config.toml
num_attention_heads = 2
warmup_steps = 361
batch_tokens = [8192, 16384]
max_seq_len = 384
doc_mask = true
Each number is 200 + 30 x the weight over its row's rms, rounded and kept within 0 to 999. Layers, rows and columns count from 0. The size before them is the row's rms in percent of the matrix's.

# layer 4 MLP up, 640x224, rms 0.126, rows 538-562, columns 0-55
106,224,226,127,225,200,171,184,182,255,133,188,223,176,233,194,214,178,146,190,208,228,246,197,195,210,226,219,171,216,238,216,248,193,236,133,266,248,184,233,218,145,198,181,177,225,234,250,244,193,195,172,183,180,167,153,173
113,152,166,232,252,183,224,146,188,183,169,212,214,188,156,220,184,238,183,166,277,201,231,176,184,213,174,237,174,181,222,186,192,181,242,212,206,175,149,205,218,210,175,188,233,204,188,207,200,203,235,208,242,193,215,198,250
107,147,242,162,198,225,174,173,162,215,230,201,236,238,211,204,189,227,188,162,153,186,208,241,190,209,191,170,150,248,225,202,252,236,219,207,239,200,203,257,182,178,233,208,218,221,216,206,220,238,141,168,211,205,183,151,170
108,182,156,190,196,172,130,162,284,178,199,185,195,209,241,257,225,210,243,209,177,240,166,228,178,225,144,225,225,255,206,136,158,206,238,204,198,240,195,211,187,186,211,200,175,224,174,188,151,199,179,201,226,177,179,226,226
102,209,199,246,255,216,184,186,214,208,247,209,197,188,249,162,155,211,198,162,195,201,203,211,240,194,199,199,177,171,188,197,190,249,160,190,259,162,184,175,243,227,225,220,221,163,196,222,202,244,196,201,166,191,166,196,190
111,253,238,219,249,174,179,214,209,183,224,203,202,255,160,227,202,186,243,212,193,244,213,175,191,205,135,237,218,241,242,184,209,171,186,200,174,209,203,246,208,225,193,201,174,252,191,197,153,211,188,240,254,217,242,208,188
108,234,250,189,198,182,261,215,206,220,221,198,212,240,151,196,232,176,245,261,233,189,171,184,154,228,245,214,193,175,184,177,224,207,185,191,178,208,252,134,141,205,170,224,157,261,174,217,267,195,214,247,187,167,242,200,192
098,165,173,125,223,230,137,206,181,255,180,206,206,175,255,193,213,232,211,203,229,189,192,193,193,172,174,176,230,156,191,205,216,183,208,180,191,153,192,245,269,172,170,199,223,216,219,201,130,159,224,184,179,245,295,135,165
107,243,230,198,175,188,142,224,271,151,215,188,196,241,189,229,183,147,158,172,209,235,259,210,218,173,146,260,219,219,204,156,173,212,152,226,186,185,246,204,186,173,169,201,182,217,229,177,236,171,199,207,253,235,205,179,179
111,209,192,206,194,186,199,198,212,189,247,221,255,196,183,181,220,181,141,209,161,109,222,205,154,227,205,233,178,241,160,152,174,156,200,188,171,224,241,195,217,200,194,170,174,276,191,249,230,201,190,216,205,210,169,163,183
106,180,179,185,226,258,191,188,233,290,165,195,182,213,211,256,191,243,181,191,179,213,217,226,229,245,213,251,168,168,199,254,141,185,233,202,248,220,197,193,208,212,248,242,202,233,195,200,214,223,213,183,185,178,215,184,219
100,221,222,209,179,198,175,161,247,205,247,199,157,113,175,210,202,212,207,165,150,205,175,223,150,182,240,171,179,170,196,200,262,186,239,216,255,238,202,189,229,190,256,205,225,246,218,188,211,192,158,200,233,231,202,200,171
085,263,180,232,186,204,239,234,193,168,182,211,207,245,231,149,256,164,239,205,189,198,179,213,205,211,214,239,193,235,176,230,150,139,200,226,220,215,233,174,200,223,180,178,240,172,163,184,225,161,159,165,237,170,176,213,209
110,190,211,154,189,220,223,136,199,197,166,224,207,142,180,210,226,189,195,273,199,161,169,220,209,206,190,219,240,201,171,213,256,220,209,243,204,217,220,227,166,215,209,217,243,201,169,199,203,209,217,224,223,168,222,173,222
098,210,200,237,181,221,189,160,207,161,207,190,151,199,203,160,203,222,183,197,191,161,249,186,208,192,187,146,233,221,224,240,199,212,160,237,186,195,166,184,231,238,183,191,216,142,230,179,228,181,200,133,202,165,179,200,200
091,173,276,203,172,254,197,210,142,226,215,275,207,184,185,160,182,270,213,233,179,179,176,149,203,160,184,216,215,215,203,204,194,227,165,212,184,201,182,250,225,149,192,179,244,233,269,235,221,228,240,167,228,188,211,173,188
102,229,191,173,216,202,197,184,144,245,134,175,202,179,183,178,163,212,214,162,179,269,208,218,211,205,205,188,160,257,196,216,186,179,231,193,130,205,222,193,208,236,211,181,181,193,186,254,169,191,150,200,202,237,192,209,186
102,166,136,214,222,206,167,180,181,223,129,189,174,228,215,260,187,237,198,231,246,211,227,164,224,224,174,160,165,222,217,212,154,211,233,197,182,222,230,174,235,195,244,173,205,149,172,218,196,232,225,174,181,217,208,182,213
109,211,216,225,179,202,226,188,209,232,248,211,230,194,196,221,214,236,173,185,188,142,166,178,117,210,265,192,226,183,240,236,239,199,218,205,196,250,233,204,189,264,228,254,189,168,235,223,197,170,175,161,240,197,195,174,201
109,182,216,220,182,162,201,216,211,193,205,179,228,174,242,187,187,222,190,211,221,150,177,235,175,201,236,157,215,171,221,213,221,193,180,196,209,202,209,231,181,238,151,228,251,222,205,198,200,184,149,165,227,179,163,195,177
107,175,183,217,217,173,209,191,143,180,183,237,225,228,199,251,261,145,213,243,209,198,226,240,130,235,158,229,208,181,217,170,135,230,233,180,216,220,199,191,246,169,213,214,185,187,177,217,208,197,247,203,236,230,216,217,169
089,179,189,206,243,235,241,169,236,275,213,239,193,210,192,166,254,207,174,196,218,204,182,204,188,217,206,200,208,168,153,144,139,215,173,170,179,226,151,223,208,187,166,154,234,219,175,240,220,206,243,234,264,192,252,216,183
104,221,251,211,266,225,211,237,145,189,182,182,211,248,206,182,225,191,225,149,263,173,154,196,241,202,247,220,249,142,179,163,242,189,172,232,215,158,202,197,190,247,198,204,234,217,184,164,226,134,172,166,245,188,163,194,213
102,227,172,197,196,184,148,181,185,218,184,179,202,178,205,233,263,188,209,244,191,239,199,177,212,197,214,191,200,208,200,186,145,184,160,170,179,240,208,156,164,177,245,173,167,199,195,177,225,173,225,257,195,265,194,184,187
113,214,204,247,170,191,197,201,185,154,207,185,189,258,173,241,208,173,147,160,178,151,249,217,159,186,209,166,157,227,231,244,224,199,164,151,222,202,227,177,201,217,202,238,213,210,252,181,184,198,157,220,201,250,185,226,218